Weights of a small GPT-style language model, trained from scratch on English Wikipedia.
Size: 10 layers, 4 heads of 64, MLP 576 SwiGLU, vocabulary 1420, 6.86M parameters.
Architecture: RMSNorm before each block, rotary positions, no biases in attention or MLP, untied embeddings.
Each number is 128 + 24 x the weight over its row's rms, rounded and kept within 0 to 255. Layers, rows and columns count from 0. Numbers have three digits each. The size before them is the row's rms in percent of the matrix's.

# layer 2 MLP down (transposed), 576x224, rms 0.0569, rows 228-244, columns 0-55
098:092158139150147099171103140143110139143127125103137146113133125094147149133136134115126071132093116120112085180140117199131124052161152115092187114085132118161136158122
096:145151118089128118125122112139114129090124109119108126131088124154120128107111102112122136132103184112120174090077147167134122127121104163100184106160138164095135131133
101:152137090112133141170108144125133077127120097141132159087114154160119143149159121092111137141122150116142120136077122105088104083157125116160118114146126140131112131101
104:128125096086151150084107107123152113101138080140129155140124078125157126159111117164081149081150146171137122133125147191138164135131090131135110140112147104124128134156
103:108109117134138138100150104116121124114130106122115118145111123123117136120124124089129138149130131135146132122182100108120099143156126159138081131107111098155107105128
098:086163122140156205088141168147140158165124149131104103141126128080116127124151106174159078145131128123091127129117105155122131096110194106162106089163138120113114137156
099:108096129081144159144078122133074133112120117127151128118132150141137143147089104150159119099123095147120101137120151147113134101104116147132153144105118092088089125144
099:115101163144116080116129140108129136160110112121101134152128141146154140124112156091111158091150094117135106157081127156071125095119138146132118139146134097133147139106
100:118150142118103112113077150096123146146083117177127168096155167122135123129153113108101129147144107128137172146090127149128097146080127155131132099098083130130112123150
100:095165117139095122092150122107151133130134126096125176125115131133087104146142100160126141116145113105105134080156126165140076116159094110154195136094142147111105148174
102:161179107130110093157162142163153116138097141112082152103154108135109138143133148098131151171106132125135134156111129124124146106109129109092122162156142091107137108179
098:161094138100149165104160154101091149151109139156119109119183099127102113132153162125113169127162163172118125100125156159125117111087113146112129126117134151165079138176
099:142132140168172088143106070116130179118140092125112083155115093118098142140081111166123090171160103132110126163111141125139119136134104144152095140105134134147121138123
099:146166144123094102100064127169113159132169131107130116108102141125142129133138092151164127168087134121115106085099094176117119116149147114122137115177090124093122147145
099:155166078145155110134111128101123150148144092171163144094140129099123123134080121134103123155132138110155135135147147118117102136122142113110116149126145143108154099115
101:121111118118100163091127105138142100120142118172098130119113110116112157143101115087103113088129150142061136123129161126127119119160126146122107086136144133089074119132
101:131143155129112126140117093145164155129112111128071142093103154113133118133125112119123152116159115118129110087163079121109142122128120114093156145162084092135103094162
# layer 2 MLP gate, 576x224, rms 0.0568, rows 229-244, columns 0-55
091:127105120146162152139116131082142124141185119080139140176140123120125159121133105149149099115139107147094132089135115118136153152173129137146140140097123115116091128175
100:137129122123121131139113134143110147099104131169128154146126120107148128104137104130132133093156126139151132139107184135146121150154098153127165160138093087177126137105
097:106127124088104111118100111099126092111159122153113159161111133132150123111125151169091112097182150143171118142124122102125134159117136114157109159126108160156122132129
101:096098074101120085172134118095170123125118132078152116117107113140106145142105154129087096141144148115118160163116118124100116108100142152203144143107169091107130161128
100:155117109095123094126094126154120135126109151163148137121149139114176151160132132082150131121140111136145130156117185115148166156149128115101133118088139139162129128127
095:102130137097178130099087123138131105177140144161141112133170112137152102083088154102123120112165165136091099146138095088123110138116170138150122146085108130123087169092
101:132089119131101138080136089120129109094131156118099137146125164094126151141114134110137106117173123162114153108172134130148123102169107099131127170149131181125157140128
098:118122129117110153159099123096116121183095113118137140096128174133098118136148131109137093120155131148092169106132118113103126138134157080132171143141137096156181095130
100:115077089123149123136155194115155119127086138097124108074139106134154127101134105122090143094107140145108134153125078147130112110132133149125098055115119118142103143123
101:156163175108160123131120117152147138117119110127110134164146111156097173110161129088125137109110129118163084173135126165155151118095111166175161142102099122114140132189
103:083122109155118139118139090092180158108141144145138142161128074113119132120090121121096070119152149141103135095134120120145160099132136141160102129127154146128153088133
098:124127151129096129131130143136113168145102130128113117117126120144100150122130088150168151125138139111142094167131097120116116108135110152134138117153093137120134131144
104:135097142117161093147135130116191108134109099128100121136136109094087106136147134133115106140163173184128139094142139093133148137125151110114114095139140139151151092093
101:072145101144126127132103161153125097098150110125146131134135106109131168119147137182099158133119165172103167090170130133079109110155138122113091125126168105100126145098
099:157133083125124124176144128106145130081163126181167149136138121156136112125128152097117090097155179149090157121105109128170096104087147142151157134164147075120091168127
101:128127125153113133105183111142145162152111161130119132115111111136124106129168179143089135098163171104114127101073114130133093116147141162089109158160115116094150093164
# layer 2 MLP up, 576x224, rms 0.0568, rows 229-244, columns 0-55
096:107145092152157106121099154093133103112157113065111125152127129141116138104118166160143114128122174172138144171123140113136139160136131132130163135127148092126131118115
101:129141148109126142109161126105157124116150179142124106098125156156127105135085135123122164128105094134133185141125136114153144157154155078165115164079114136101084138180
098:098146132146132096137115175149107124125109128116145138122119084099131104176168174106150149127131147154112135122121126166142148167152113155102107098152096166151126122111
101:155138128120122121146130112167141152136129141125118138124149142085166121154129129101141095150097102103162113083136123137124131125128136147097089142149117219119129097150
102:148157149119157118095174121118124163126118105139145160141071100145128126190155103114081149143172133140118114145098122115119142139088110123140105120143126087178163117095
094:132129134090144106113095136140138100107107122124097124127157101130121106111125126126139109120151147137110139110102155107128151138138162149165114123096143118080098079071
098:139125150145124101110132103141166101128106141162101176121132108123119175130190109125123127110128145126155127105128109151126101123158146095099137137136069150095093108111
102:193118158151131108138122072133128124143118101143147130142150118083130145157135111120127123137134162146120131127168100132140131127174090096146160148132099125114078108189
099:158136115139098128123105119084124166101150105112124123131071155120132135150132134154149135146156099117098119148154121144134099142146081107132129134161123110138124149135
102:142163179146159170138103121179098104093157133087145113157120098128130120138104137125095133112130158157121103118107114139117155158149159123087152106191155145124155103112
098:114121122142152114140108068079116116124090165138137162118137150087109156108130128147071148109124122122130129146149068141120130126126101138121131122116106164099100121166
104:145140138125156135113118128115156122140129135119143125155098136151124110113101092126097124131106165154154138109150154128113122130133134099146132138153098142165139118109
103:105154143132146178121136136152131145084112139120139123079108111114119127119123136144163107145099099082122170133103115153102123170122111099157138203122133126100157102125
097:135147094173142109154166129134162089123108129136110099165141109140122127096139131105115133166117141139116174118088176129108154123159117110132147081162117152157124120076
100:092122119137143138112105135118145132143119120118152143129142130086142154114080165109144136163165103118135159140097090176146119149153131113111153136101149105119125176144
100:184155146102135103145099142109143124091134126129139114145138132097088144146115104111128106171107108157142122096157107113106124200075082137121142096138144108143168163099